From a checkpoint of a small transformer trained on Wikipedia.
Size: 10 layers, width 224, 7 heads of 32, MLP 896 tanh GELU, 6.57M parameters.
Architecture: LayerNorm before each block, learned positions, biases, tied embeddings.
Training: a variant of SOAP for these matrices, 487M tokens, 4066 steps.
Each number is 500 + 25 x the weight over its row's rms, rounded and kept within 0 to 999. Layers, rows and columns count from 0. Numbers have three digits each. The size before them is the row's rms in percent of the matrix's.

# v: layer 5 attention value, 224x224, rms 0.237, rows 116-164, columns 112-167
# o: layer 5 attention output (transposed), 224x224, rms 0.202, rows 116-163, columns 112-167
# q: layer 5 attention query, 224x224, rms 0.198, rows 128-191, columns 112-167
# k: layer 5 attention key, 224x224, rms 0.195, rows 128-191, columns 112-167
v116 084:507502506537438500530485521506458524529516463495522520482495498490516508474510458480507495552494499531511492473492510496447555510498494488522522503547543475476521503493
o116 095:529529509454525522514477466471508487508513539477525502452481480478537484508504505492534531499526487464516514490506453526507544493468513462537492490480549498494500561462
v117 083:491487503506451488506477516420520517471490519493524523514510462509535514486489513516472513518548520495476511483490501520477504513535495475487506511503531469533456513532
o117 091:528504504493470485506496484506463505553493481500543484527510543520517544502536476497533503475514502494500510517471563550490554514495517550522521528499522494482523540484
v118 092:486470507464531473477501512483512507475514488506491537514473510508457468520557519478530463505456514534492451488510547480537489521516559476483487469499528487512505521477
o118 095:548509514508516500535457501502502466484483519512534527513504488538510488495464508527520484506507494467482494489547538468513468550490505563553519537470520540500496414507
v119 094:507556476493563473513513485495470509547496474531500496505492531496553463517511531560511507487480502477518503461493473504481499487452513565496527515533487489462491525470
o119 095:521462513502514485520469527468520507534494513533512471504464486509442493531481480491506500543491514469508506517507503481518562514483500485442481510557494521494528434510
v120 088:503530502507500518459487509498500511505442519470463482522551496502521501488519500437472523555460540484502501504487479495486514463533481518516508466498502537464471526493
o120 094:484523509460453487539487551494454481465481502487504505497516530506490476523474506492474514487504499546453504539514466535488441558493496512501486529456485450491474491506
v121 083:498518488524489499485506517498510507505568523503524522512497498492501498483500457476550482499504490506509517489485515472496445522503530451481520500496507463492512501497
o121 096:503501436476505472473499473504489508527473502492505502524493546451471543503527470442486520474514588528496449477506504470471544471512488539505512507472505499493493511511
v122 089:502505504539521491495504518479482497544507499516491488564520495477490504491495548510454511532478516438502512519487456475503499542512499502526540486495522507503507494513
o122 094:470524477493503446467488507489555511503504518486502484431505550497491472517512514470522463508501481494526507465452508522499489526472507497516505513524534480517509507479
v123 094:515483491502526509506502489561487583536532504485489533534497492482518493471522485505440533476488482470533521481476485499511476473484490488517525505489526474491532502554
o123 094:506482501513466493477495527441510510491526501483488507501538482463514493472495517485520476507501497532462499498448474482508502485511507525418502489515497487513523505510
v124 079:461451524470460533477501506511535522491516537462489473483490553501503489528469510473495512520457566566518480442514491490464498547533538522531493531486529491490505494509
o124 091:527508482516534515476495496505476508519534522534483474471500529495502490519532519526536476481478477496523535483464516462490493529491483500517534494524506488531500480492
v125 085:514481466486456560495517505507496507539488469497514490507447499474493547493460489512474486472441502505500451494483520521490524511541546506516519490524486510430440528550
o125 091:459510493470485462488532501480500472470497501487496524468494486482467487488510531468472495528469477516512507476546512482527500539473503466571478500475560486478507511512
v126 087:493468514462452508456500507491448518471477516469473502506507489523493501445510474501554537497469519489447526501452495520522462527539536439526519518533546523479511492503
o126 093:526522516536468480492546516496481548508548534530462506517508485512509475537535484445509522499524490519510490454515470454476498487505470502581489459514494485502476554455
v127 089:477446436487501490516488498517550503529511447495538492492514516484518483554470503496459508537547499517455497489512502507529482559489466499515528520493515530521493499526
o127 096:473525482491492509493452468501510501501498517493522491499465523531500498495507502449505495442476493517493508516487519459497511451519475511496513507506497519474516480447
q128 094:511526504520513481527495536474538461471505507504546515510498543512507464499500460462429504499487488511476536531527486511492513496540527498514485523527511456519505543481
k128 104:471516476508505508535511486466516508521499486542478505478502494526470516501499525550490526473543471511483507551491487505485499478494520487523459502523493503477518511457
q129 093:525488503528510471543480532502477507523493463511501504496492508532558502496517480546511526503500544501525515549492525539453534479490532557492501489515513483493492501495
k129 097:500544510475541526516490538479510464508515534452548443485485484542467536458462521475537524512513507503507494523513485525492513488521480478489472502494484491493494500522
q130 093:535520529482554512515478461517533531478512489524484506491520531540507513492511549484551501478492520550479495472482491528502484476472539459525486464463497495530522525476
k130 098:490509509451514552498493462517489506485470475534489489520467519502510518503465504489495489476505512499471500464518484477509503506447519543497518502499477470511495455509
q131 095:500513531483488485484516515492489539520458487535487483495488484508527493490495550525491506497496434519471463511452485542481486508512520514545530487513495481529455488522
k131 104:529531513505522501472510516526487509461498541487500476454527493497553518481507484516475463528501513530506504531474518540491482497503513488507517497476535505518464479515
q132 085:499505480483476526521473511499482471457465532501472484449497514531474508503487486455528455486534529510474529468501519471496489514512458529485519534505528507485497499521
k132 096:502443523539482518573492443510487492498497525503511478463478467481500483530469499509478456498517495506539495504510513475496525532463505536513488521571496485497519487508
q133 098:532504517509504500522470538479516509539476459514527531486529507513503488520512504466533530525454462480514482462529497510490520491472507484500512466558502488509491439451
k133 099:498463473531483459516465496513512477488500517500538449495541456515539494532485504475527514513517502506501495488444435587526481461489469486500483496480533491525504472507
q134 088:510498454517468466500490488515484494495527479461487474504510510502513464504494509519428509518458532507458480504467513470469529540512531542495525497527481449497457512469
k134 101:492493499544524511470510513496498521507515510473498536472529482532478474481489503504485488504531467466494482523521425516533476500564511497470516534514492500511518497451
q135 109:496498480492489447519474506495506533518538514515494508490553499445471537476503480538500466563484529511486510491492464505472507510509470528504474442531538510470462506485
k135 099:479468500528488576459518501461498466506459503429490492485488485482511512468492506482477540466506481489500489527555455478494525521520508467506409492463538495493465531465
q136 091:493526509475467476518516461513484507554480515460495486495489516484494512487498549470523458484563478505467498523535466493530487476528508464505500510475491518494517496491
k136 099:548517483522483473505442469493463490512494526501520503499440505472538475529525460531498508499499500474527513484540524492501528479524508504491528521515492490464521451505
q137 089:533479513490496506490476505483504513527473488517474483513485529521536462502506476462523501478502477491509465529518480519531519535479523478484578509478515486508468543494
k137 090:490512482546505524531500515490499523502497468454506486466476484510518498459502498498497518504526564497561519571474505486473486524523517434524548541510490530476513517474
q138 094:522446472459501474511502495491479518491447527508493466492493508489512489495537511514526546458501489487538507457540504520529491504504479454519509570541497457477479523535
k138 096:515514482510503518497541491452442513473523508478503488486488493496568495504493527478512525495469525476492502487499491518457549489456465459525460525487489482498488499519
q139 089:511501521480495550513475510526425545511499486496506505496535472518516535474487495505512512527487530496479507462509492510433505521512468522534513496473502509518490540523
k139 101:488492520485486524474544509541437492489536472513549436460537498453506489457516534503485520448480466496518493495481481460500488516536476449507535519533509502478527518459
q140 085:498522477504531513530506528486467491475502508494480543470479457468517575479519493497466485503481510517530538496505472500477479526491466496522493466459502549446475497511
k140 097:502498470470552523499535490476481512520486499494501511475487521559514510528542500511485507469527481463500525472465501539508478506497458511547555513512523508508505530558
q141 094:448518533524529546492511481477498530519482524483490473484508482515485477508526485519522493502527508496528522473508502508513529496505488477537520529474507478483490499455
k141 096:532465490515531482496492514519501490533499503492510503509483481505503518465477454501508515505514472522529479531553496509522536497499438503449526473494503500484502503505
q142 100:515488488528510454501482507522531498517492514487492482540532492519450497496526527496495464527511514519488505507524501510490533510489558537509486490480500543493482483493
k142 102:490488488519521489525487523461498472540557520510507499477542473499519533505489468495535502500476511486518478507504498467489485476489498542474491550521476490454500482495
q143 096:518478468499522499493494529446467549497508545496509480489524468515507487474506522561478477511540495502482538508475469529513486496518477507473490510500507462526511523516
k143 100:482504515478504529505499457504475515451476500500455498479502552500536491476484470490473523507464500542447504473494465486471461523474564465500453521487468459478524536521
q144 099:487535496535521499515514486522508492457495524504535542473466519444502493524514481520500456511458487537487498479483497501512496480493500507543528441511488488502514537490
k144 098:474484506503477526542508520492518504528525482524467503488526507494493511497524508515502493497463512494490509529485485484466508515507469507539495528504536478483515554542
q145 092:477489496525488487476469476518451435494525500451482536533472506509449472482531481450517520531472510500501509472516511499503564505523559489502509505522512489501462509506
k145 101:481469468566481495463533477527529498478526514503477478500535501518490546468517525506497431479456455483517486478493489495489498478519501500513508501566516517534509528540
q146 093:515505511484487509507488457508506470481515440497495491518515491475544462521532524489473494489497497474517496512446477507502439503529527446478522511485529467508487498488
k146 094:479599504501504542477497498523505495536464468522521498485504475487551504479501520540464522531471512506520508498518529498493524458501514481486474477504544511506515484486
q147 104:463478475504525517468485473513514526528479502515498493467481528505511462516531484485487503492495519474499484492518557464541504521495505523530521490440487483501505539516
k147 107:481504510513508477532533506510506461479492530494494526483486520474483502500514496460452487529478552475509528521518499504540502493525518523497520475484482507479504508525
q148 112:478518529464508518490475499495504554508488542521514500521513511492475513506530522493542508478493476513481502491511514470537518486537482489489490499478478489494473496470
k148 102:474515513526484493458528493522474514501497515541471531492466509522533498515503525527562516523538475505484504492485507491513524467509484510489465497513470491467555477527
q149 109:533544481550503505463516442502554496504503499487508466483484536550526465525519441512490498482516507526522524475513506510598494504470510471479493487474488492503493515531
k149 104:474498492505493521530537491470510495499502517495522529487476478501483530508524484491481479516527499539504536496479508510543528465483526515461454465543491468478506481565
q150 089:514500537547483506457466507466485508486519517510445532460503498500491499530495447504443481505495511518509513467527471506485477536512492518504471548502509516516481540501
k150 098:470478485563477519480497508524489521458509525481504526495488476490481476492483469478559497498518494500499462453485476481537518460463553478510470503478483516513480492528
q151 113:502490505521495443482496525537490524455514511521476533500540476481486530484507515506474456516483482506501470522491475510451523529490513532538480505510509493567490483502
k151 099:502490466534506505487499498526509529473509490488457497497521499509483495528501500533503488530518515518524491527584488452533495532509539497469451467493498520531522544519
q152 097:486506462495520504513496532527432512498536484485557500536494446499538506483482503496490505508479465500491528514504489521471494525499472531526471510494499512483497518516
k152 102:480473504508535520502522475501499503479499510491528518524492515505497456442503493505476500508499502510494488509495465519489559487510531527480498485490535478505508515482
q153 091:520517463507492512494484517493494474515511490489538521484500487498524524539488479521494517518516494551489468507552445505484524472471531535501486547508539479531466509497
k153 097:529478485485519538513497495536535492461535498498541513511494503461521488543501508538474533538530490527553483514478453521520456488511448488493464496531487507467513520482
q154 101:515474551517443538492486489509533521528496495523514481500521499544467434503500551488479480443490498506512480513532527518564439513516497478477501518517496481509468496494
k154 103:479510545508518537483518505489482487512484498516528503484452512512469484517486466507460533494516510521493496487477515520547474496514526517496470458501469559482480455555
q155 098:487479518481453498498466466466508511494448491503537480510508533538567533491500533485522502461540530472495465496508533495480487484514489464498481512519465509534517495485
k155 102:459488524508466482525481486478453468485449483449495489516507528500539516506491450504509510488544518513509516535534529501529542516477505461488474506509529495484515492482
q156 090:506517495521516502503488542498493512488559509544474519513516507500477504498489518532516488497461508525536475501490469517504460499492527466487495546498489504509557485490
k156 093:516518474483480504504497516539490517525488500500528503505536542466500537487512478504510509473511526486526500456553491473520460491497492469536543491494505539524464457547
q157 086:472530510526531516459481486483506497529486508484537523485491510471469494465504517486541497476505486464542497512518525504532544530472496478534470491556487465476484528506
k157 100:511512528527483511478484508477510485473546471499499533492517493454508521509487549469490518513512496558524504519511466506483514474521498529526505512559489502485491554497
q158 095:469520527495506465470471519513514514491492496504501479530496505466487442514527470475516502517468521501477471522491549479503548544508519497502489510489494463519477512487
k158 103:499483498495494450504504474500463492529524529494480459534519479477471532449535498489528477516512490472533503519485534515522493501516501506467434530501505503520459499481
q159 098:506476528513479552455485503493532504508480482496497532492509463540497500546484488463524497476510507465500470525478517520546496472504529532455519492500463465495506506437
k159 093:518530515511504464498504502520504497500525483485493498476482482534481439529500502550488485484493467500512516464517517516473490491452491542450482530464502514528452493489
v128 097:494496511457503445493486481501528510458498499505508502485476512513549508526503492496497505502551472536464447505492538516470469476517526551514533524482467436543513534475
o128 096:526503498498524543502512508502459511506507507533536481463476546572534496499503532501486500489485494552486517493477471521521510518489442435543517508488470517499527494504
v129 089:485500525532478457513506505464501516530500512517479521531514484484509549492516519473534500506455522479479525503469468516498508533546512499479507526470490495529527489482
o129 092:504477520458483508501493482517518482509490558503505471494521510492481454513549496513498488474540505513502503549557471523528460470457489526489475465539483533519496463535
v130 094:528442482476524504540492479505519536515516479506474497511529473503510461478511492501478512478484496506511495510503522491483491479454534503512551539519510497483436512494
o130 096:499508499491501507488506532512535478477464530537481505471516509502488533495479494478549467450525495478525470513499488475508474443540508533528516469532465479538553489542
v131 089:489448536488456525494495431532519531536481506493490518432525527448510527501498515486524507500520509480532499486499498520474460500484455464513494514481458493517479519503
o131 088:506508505449458494528477523491477514490483507511465476507472468489487487502497519522546508520537495518550504526491519493466506531499475460527492503531523504507475487473
v132 090:507534479524461461499527475542553474423506510577510495531525465522514479507501535519511488521455526455482519496481489502493490459480499529510437490534462428532496492491
o132 085:541479515551493547525482484489511519470514530510469507510489491491493503511506507517556493535486509522471493529527500482494487473486495484488527515487548498462490521456
v133 089:491493486488490547498527473480520461519500490530492504464504514500484519504501440493539522431480492450505471511518495525484510532441495510486525516540528529546538501495
o133 090:515525548526436547488534476487473489509485487499503485548486532505543478506486535494499495548473490525549495536480464503504465483506515465490478498494519484522505426517
v134 082:495479469511496458459518487532472445535557483499487495507480486525507524524495520542500514524492476463495513509512522480487506471484516483496479497527482525504446493492
o134 088:458519468508493498554518449470473520487506501525506531494514488522493533525490489484552549509457524484535474444527498500488500503520445523518504512521501456510512509518
v135 099:460480492514466481474452484533514529478521507496488505534495486480523532527471469480489480473518500490454468494507554489531504493460477516503508485544535502488474509490
o135 098:490509530517509539533550512488493476502514466493466502507504476474500509513467512533524516478527516527476493535486522528448473465513483493473505516503495523481528444523
v136 082:487527455488530504533513534507488458486521506463506499490503515534521494527490512485499454465472518490510499522544488482527488492489452487451502492524541488480499492466
o136 087:518516563514502516490509425492471530471509535508507463493464504482512504519519479527518469489522518509483505491501473477550492492529499516509491509465422506529497508531
v137 088:497466498488549497497478507518536506511538521501521533533483520492525493513514568515560451501487525494544489516476532540504519471514501507527496499509445475478463532493
o137 088:464478488508469548564479480478491499518480494508459480507525474529463505460513516461539453477495487477486494483491464488495450507533504498509508504488528477546525479528
v138 092:476500478508532497461465479525488522504528506522526522499515497494501497530552481558494506482491499503509532461519480543489511513498504478495474532503514473524447518532
o138 091:491501550551470517510522497538522519472514523475475488538532479530530515492541544497516482474509523463537473490510521521496546477474529525502530470539475510512506527477
v139 098:488512477508492467460509491498473533535496569521492532522477507485545522509500493498473504481493470478490514516492499508502496477502448479462486494494543497504457498521
o139 097:448499509533540555510459512507510519516476464504545515504487503478503521488471443468505543536522564490512530527545525494517504504489478538520516479499491500495488486501
v140 090:479569501538544502477516546528505529510473493509491515477497495525476487497492490534477466490501446487507524529475489549488509476484489528476509521512521538503497511512
o140 093:508491489469470511488494513471466512514536491443495473470513531465488474527494525516506549519529496497431513528511472474467468489511494500529488512513482488511481529498
v141 094:502510532469504521502505481550522502504493502521517488503524476511519514473530500504478474512484512456513510519477495488548492462462487532504490488463478497469489500543
o141 092:505489470511515475490512487491484466459497497513468473483521507519442462503473473505490525494533508523483518520519518449494438498534460511465550542465495486476532501498
v142 083:514506449511518511510526487532472494510505467481489484483521509539469466512514464486477521484479477501488471480534510472503475526518438517506507555499520484494528477493
o142 084:479496511506560535492498479473455486545541483459502522481476469473486489506484512493533469492461504505496535505471486518543488448508515459489527513501502502483458519501
v143 090:491517515509491522497472487483462478463487463465478494544496517477488454533517505516514560488492511489471496504518528526476500542485491493512457542537481547524507463479
o143 090:495441489509530495507497470469504464498538517522549478517500499500467517455520498518541462523518494476519493553496471520537562510492488482505451521512488454512505543490
v144 098:542519540529492540490483475536461517515534492548476535526488526477517543497479502514502531497454529505490494507485511526449516448513495442522473514481500526495503526506
o144 091:482464511462496498498513513466508484536512513463489518465528512538498464500521489552500517498474470496554474476517481475536509537439504547532529476523475498508487476514
v145 085:484511565538492424506530484502518467503476487530521439497475454490490507498482474533481512464463482516539484491494480512492535465479456499455512503540491501526475521528
o145 091:486498465503481508513509514558483492526517502477519481507492533475497483501532464469529532498509462507504487509533478484524507478509507497509495448476520539484512488465
v146 097:453515504527524451473486470450530466526468527481507477505501507488510502481513584480546481492457522504464498504475495523550498492499515523490482472526466511476458501492
o146 093:487501497527480544526515456493497493518497535457495533496479472457482458520485497509503526467562506476523490505540504488530481505520473442521499479527495533541536501524
v147 090:509523490484535480528567493477519473479509509477483450470500526497516483480524522503464472527500514477503490487484499475479511513517523494477522443486517520541478507484
o147 092:502543545481486480536470486540484534487457518506541520485524531491468509451544477480500525499527455502450525515529494478504478517480496533509508500491505497500521443495
v148 093:494528456508513528513485495466561501462453492482482500479469499523447534513503477521469501509502510488457477503527529489511490505505444525479503472501454495542489530506
o148 088:484486512503516484501485496480488496491479531541509502491514493501500487484501479507482466486528508547493491459448476474532469435439491494517500478502529482488517531505
v149 087:519486514493485434498505513485525464475496475568534516498500569440439493492535500497514557473456459545463511502483510481490485500480481484514493528503502516487495468501
o149 091:443564505482469504471482492514504522494518515455455496505503515526505499534474494477524496503547501504519496518471523526500538521505466494491469506504475485497485483541
v150 094:486460504553519502485481485493521506533444469514555484489516499487490523517541535536503475489482459536521513478508504463539476492488528507483525466504446511488509526518
o150 094:456538496466490471480521507488483514527491503497489448510543486514499559486479483478569515514502496440479495555492517477525451526522450500461495486521521508496515471474
v151 093:558535470508512459509479478512485529476542488516507515473490498516499467488496546513476491505514458508517514498455512494530514526528537493494486451494532457503527503499
o151 092:464503515485527503491484468495488510511505521530454482487488521499487457495510490493527542458461526521461432492559525470475538490484483533520536515469477507504490514454
v152 093:502468461515523477479496495517506488485530498432481499461547485522506455504538513503545491498485474490508458497497540496498462462493491481494554515539495499498536487505
o152 093:560517503506501502456503481539499524473453525538466493523527564472474554501511518472519449491520510490499494475463522512540505525491490479584472548520493503541501500544
v153 083:481485525495519490511474490518540521539502515486479517518475512485454480513513519518482505437473466513491509459434478514493489470517505523477490513481463475519480532521
o153 085:516471502490514488462528504544512528494465488544487491517555503489483490534484458478549486520457483504481426507484512492479523547512489496490525522544450495491520443465
v154 083:524487517537547485528456479483477524469485479484498529485502485470556515475503500478452494446498438474519498522466531524498480490502515507519483556483530496465487470447
o154 088:502473513464513488501519490499551522467456514496475494501556452509547475515561506499499508472496488543480477525507526540539541476539454488522483506510471472474506495505
v155 088:513463450539456521449512487489474495487509486489509444488512508512469536488471496528513516533537541498472523512489504457503500512527487514481517521504463484507474493499
o155 097:520479490493497524520501484474488528522530490502523550478454496537500502483520531506478515515519527468515527473485492513511482488481498467458505518489508504467526499519
v156 098:464501483504523491507490481494501493488472523505492494518501509484510505491482479462484456503512511515518517512501476466479477494490527521513518465498503568517504461511
o156 095:516405488512443480488509516531481552493524451488487504507466493507515546527494493501494494487509541531485514525527517494494469482523459522505527520507521526462494493562
v157 086:535483534497472509474452460475490527499505535478506497447493506498498494475516527543473454505507499467535493427509548517507493481500535519502534480486503467510502490507
o157 089:538503517524477487549477530493503480512520508515429523486498471514491450509447476499472554499506474455512499533473434518460498516462484500530501473539515505488503484513
v158 084:481490477520524514530501493467515469529491485507531465511510444508491534522529475540442485510500522548483512490486526509497506532505508499516536484517499556509531488475
o158 087:529490459484493530439506494526500499499449513475497470507509489500528509504477516504540448502520501514554527499505519538477526512526475509481476488520497479481508519459
v159 100:505518528485524521504503488534514511509495518498492457530542497526498495485499534507521487518465527454498451500531522495453494496509528506491503495498515518467524494500
o159 093:505511471534459495484508476518528539496490475513443521469525486529491474506508483489481464513496459512509516496516476479548452509481530556509516501527477504534486546469
q160 087:472507526466519478490454475469477491491512498488494481493460479506511473505538495538472478525521517521504503554560529504528526494491518528501498513462509478502510532534
k160 090:515520476511511451492479515523521533509540458503495557488455478523514517499516505460501480505503520495501501483537490491496519493511522465488508546521525535549492502479
q161 089:474516474527573509511494452463500468503500489499522496557491555508540489545539502512511517536553515542510520485474507487512476495465485502483455463452488487513489533494
k161 091:515508503562553510490523461491527487483527549498524518515468477537508504496472475504501456506550501502497494499504494501494543517489482567486512521515517519488542465453
q162 088:442527475458488468523481530496507475517488520525478518504488513480471508551514536484528515514497498467495493500514517458481513455500518516534523498503546461496490498514
k162 095:512488473496496498461552483490484511433504544531513477536479526478482499458503485521459504514512473491499507503464554492497495465459498469504502476485517513502546474456
q163 080:519461445524538491534501436460526503511489492533527487487519526491496496490505479498464520498470493476535502512422525503489571511487528490444516493548504474462545525536
k163 090:463506471496537506496491533524461495465551500466505509485466508523490494515472470504509490487502521508524509520496509516496501514497524529511498579493507493519535494486
q164 083:512498527483466494503485500528506450486525483475507485489487508492493443478485488526473530525508515522476550561492463485494534466492480482452482486536462459503525523540
k164 098:464478496504428509475471532569531498502508499503502486473463513500495486502454465463531499505519502484445481483482508510504527505473505505501472503515494495515520477466
q165 079:532485544500474514507507512461503517536492493452533487540542498465533466468514510494515517485538498492532533504493488483499502519507505581471495547482516537499507482456
k165 089:512492505471462499508535468482526489478480528537542499502484530488492480476502484540494453479502532514509499525501529511464518547475482541476487546487499462492529422484
q166 088:519504539514510462545500509530542484540509509569505484500481527499542520521473555491510510478473514479509506501475486484531531494501478492473505456539526491504529528519
k166 093:465503488486492537469465511494548446517468548514498453497519488504494503486494487498516527490500492460570474512452531471477497483458505469513496449474548499530502486475
q167 082:460495502532460510514507528516495516489473515535523485498488500538443508469525518488480474487499541484467511489498504496466514496484535516435543502514506503536553514533
k167 090:481453519533480518466526506501513536508491502478439474518501505573478509498512497487504484492457488526456540474476496519472541518465477476540533524530506487517518516516
q168 086:501495478543477502523498506515430476499551477503522513493499527521509499485538528518472540488534464537515559491500464521505525484510490499481467505517480499464526507501
k168 091:489500510519481476505501512539480533513513506493553505496539515518509493536510511516470507480497521472530515479569496493508480485474525550501497533483495526500539538525
q169 089:505486505489541482501501514478503447499549499465489504528509457491495485503513491509531500461517517488492472537513515540458505519519461517549451480535526486479453469521
k169 094:517516515537539483551467464479525539498527483474517510463502550528505484514496482470498495492545472493543489482507521474517461512501500552526519499524539518476509525470
q170 086:475507525477516506500483513519467489514485545514480480484474499542514486533515517465462468493503478505460461465492517505482527499506549489498516476465489551473476511498
k170 090:506524507487541499546465517484484509428477503492553491501530517529460478482473536471476500471479509557522459490498505481532494515459534461513466485475497548485531520486
q171 087:499509484517479562513492536465491486524543503555504488459503527494501497490454521518476485510486489514485532526499505550464513555503505496478465502523530504472517477520
k171 094:516552514535487507508505515487506485444500492477501528508448461524533492489459474460477471502487478471451492556519509493539504533507511517488491425515490500498494504490
q172 085:537491486476485503518501454476524517469503488489526508486525506537544510475522513518484532475502505521450503490475510526525484542527500488501513467524464500491543521522
k172 090:444462520536507514490484526454505458511482493486492463465516527568468457483494526507521530457451494489437528495474483513491504491518506511474502522501502506504494512569
q173 078:535444475547493453479449514498532497534460508452504494501495480509507535490494477501470566520500515514497478482522516535519487497501509477487530539499466516489469485516
k173 094:503503477529513510524487518501486514488521476496485443466503505483481506467504517509488489532456507459498488478484544509511523454528531531497499476537475495505539488531
q174 088:521460473478505485484447475482515474510503480492487494508516469560501501513506523517501493467519515451490490497494474514499473525485534502506487546478471502540498458465
k174 094:531515475491468489494493506461486473522469496517506479509507492481473518480522496504476434527505500459469520495514498533496464508509478479527501484481511536469466475480
q175 088:510494528513482500475474508450548531478490454459474497450521482515504560537523504505507470488502502496527509504479487480462481450495496495516522507495508501523521500448
k175 089:508516470504491481501454497508512488507535465522463491465522489525490562515453510495516551487510486508540483485526498500482476490470478524483483520571490512458529469544
q176 102:515528515497501440500504504526475508526519516445518487500483519502502473498469517536512487466449493514488478467540508506488511545463459511534513483472498479530442511490
k176 092:512526467472536541504513492491464515546512505455475448482554544491502483536501510509504507507455500457483490474525494478489464553512516535494455512472480468543470512505
q177 081:525515472559465521516544467522532513491537494458507457470534498513486493507523462540491461466532541503499506518517519457521480475481485502469506538490534520493542506470
k177 089:448466491538516536504538437525485486529536523516511489533487503479474510509517505489508537524467520456475474519451473515544522467521528550511522493504512490487519500511
q178 086:484474499505481469506460509511450524489495506474460521506493509532546510487505499519487482497467489540534493457532504509480497499495539552523481544476468510521465514472
k178 097:510510436494508502504473457488532475455493505436474489483529513508496494505474518469438470482530518481479471491486517511525479472508488499499499510511526487485503515502
q179 089:529514504507536511458482426490548507481526480505459492531510489521504456486477499493533494529522479473517455511514497484489485499508484425521492521515491497505487482447
k179 094:547537508530538488555485495474481516505508524490514504534500472457502492542474500500508458500543490519523501434496515489484482473529472448478539500513499509579502510525
q180 090:488483533512472502503563480511511476496528520517487475538477490501541523523503485451489483501501521523502510503551499505533502481479483488523528484533497486501533468464
k180 097:511485474452488491483520504501479485561541470465539469517440484499516532480507511514478524474496484482485515503448519500573501496523539495450506535497496502520518453506
q181 078:484459475475486551465527518469492505500462516463488474501484547502506527502514495462497516506503504477487482515486492439469513488507481493486538493517448526512456484479
k181 092:512503497522520469506484484498511477511490515498504483477503474497486542527498544517516449512560481503490508476501514488469480485454470508496529578469492488472498508485
q182 090:512578462487495472516509555490479495482516500474524502505501511465525507493534476508506502546484506475490528475511491506523510533536544512490491499496538474504483483449
k182 089:510484518520508490501552513484542472515521509485509491484488498541529520463494492490472507501518498462461487507548501502504492533535502487451468538531493480516504533479
q183 092:543442496511529527469532510502534458453484462479508496462496508529484471524505524499501502513513514520467501492490483529518471465510494544508504501479462516511513521493
k183 088:493513513511517488483441491489440553480502501494519511530486503465491511496477536527482515502541495489535520514518515534519549492433438537491488522492502458515513502516
q184 082:531541482482503517505521448528545525499504508531533539556478502524483538460484497514498512480529498480490464509512505473489529528522493486523547507507516512483444527461
k184 088:460563473506552492483512511539509487517448490522503507499503495508518482470489487503530546496504510483493506471529502521536523520441548452507505518482518522532459511488
q185 085:472518477514517487522510523484498482506528514476508537497502474464444500477520551545506483536443500449547463496479490485491506509491477485526489527513540506483542471520
k185 087:526481492512520483502514524493454520483501518509521478449491507462434530455494487529485510511500508503507518515506468519487541494521506454518506508491524490480509541472
q186 085:522517493452510517501506503522524464554435489550474501486480519523517494509514479443465491503465496464472499443511502506474503490516510502495488537492534514488497472515
k186 092:461490539494555514558484534481520507492520475493522539526517537544492477556488557504466499453484493526479521507509506529519499478529498504458523482508484511479477522476
q187 081:514551501507473511495477469506475511521508450484511515518533496502503491518515502537492497506427499510464489511496503542503510516556552512523504548481514519495459486474
k187 088:474553504519478498521478454555523458489538505515503540489497498532500506483531497523463508497479530520486472509516509499477494504514497482515475480502523517485468553523
q188 083:511492514504474521510500484490481477501466504510464491497525487551499466523514550510557502506478525448524497528451519507528560492513501497479509502514499478499493519518
k188 091:469492527487474543467480532469461518494484477478525459508540486503480472543551502507498484532523488480458522512512496479478496483486496485517498514525549489528487511547
q189 094:502517541494486484510505500503468505493521493522519485496486505453473468503526508505490501476478499505472518509464501472425465530544505489531509469483492483482556497483
k189 101:504475483522482547500504497501483497481508473549503443503490519496477511520469484528513512502479507496458438478481475484517470500517481485490506491520511508487546530467
q190 088:476546480468488526547520526500509477483484497488498513501515493475497517514477486508469485473491531505531521467559541494497515489530503471487482464485470494504520492500
k190 084:525472471497484544526513473527609496495539488502496515514495513485522501462486477530516513486491434499455503474495451464540512488480526496503518413525483511514523515513
q191 083:475531502497458505498469511505443519459478495473525449511531529508517516515543522484521480471499488493499490483550523484469499497459498526490500520512506496484493485507
k191 089:529474521502490515479485502455449466511488502500523516551496516479505554475478493523510471499506480498519504503530519497482541553507549506492499507510506469454512479522
v160 104:534543541514566497494518531499519525499458528485478503496471522517503496509513543513490499443494513451521530498520453487495528526510532418494506532519470477522507458485
o160 098:462419500535495534490521493521451522476513517532463518492556536551479511492524506506515481504522481485488474485503510543483494485468513553481479512527493478506519502493
v161 087:544511464534472453523524418476524481504546484501430517509524495511520490502495520504544519508478493458478505497506494530512498524454493461483473488564505513465498501488
o161 096:524448512493521510512547508502497506506499495465557514512495525494460510470475519473478520465544492480511446509474504494508524543518527542495530482499549504525499476476
v162 100:508516511551501526493525493494534512471495483511495541473522457526502504513511493499506506499501539463465561501441484491538522521496444451472511502517494472477520509530
o162 100:508513453533517478511504465468489540516472473476516516499536503439506511467491489562525470492470506445456486529515501521532491488511476521459509462528521504487522541508
v163 093:519454463491505483499484482499520509534501500470486529491513465452494497530525469459515493459477557454564493484501522501498509448483476463485539503497494492443493520476
o163 098:493530494501493505477490501489496495522525512523489496462512499496537481520517513533481494498513510501506508506538502489486485536489517533542495500483491470519436534527
v164 094:532477505502474497536480460485565521491488486446512514477505527496506511497498547523535496511483506534502501528514506497520528495525492534525496509508557483470489510504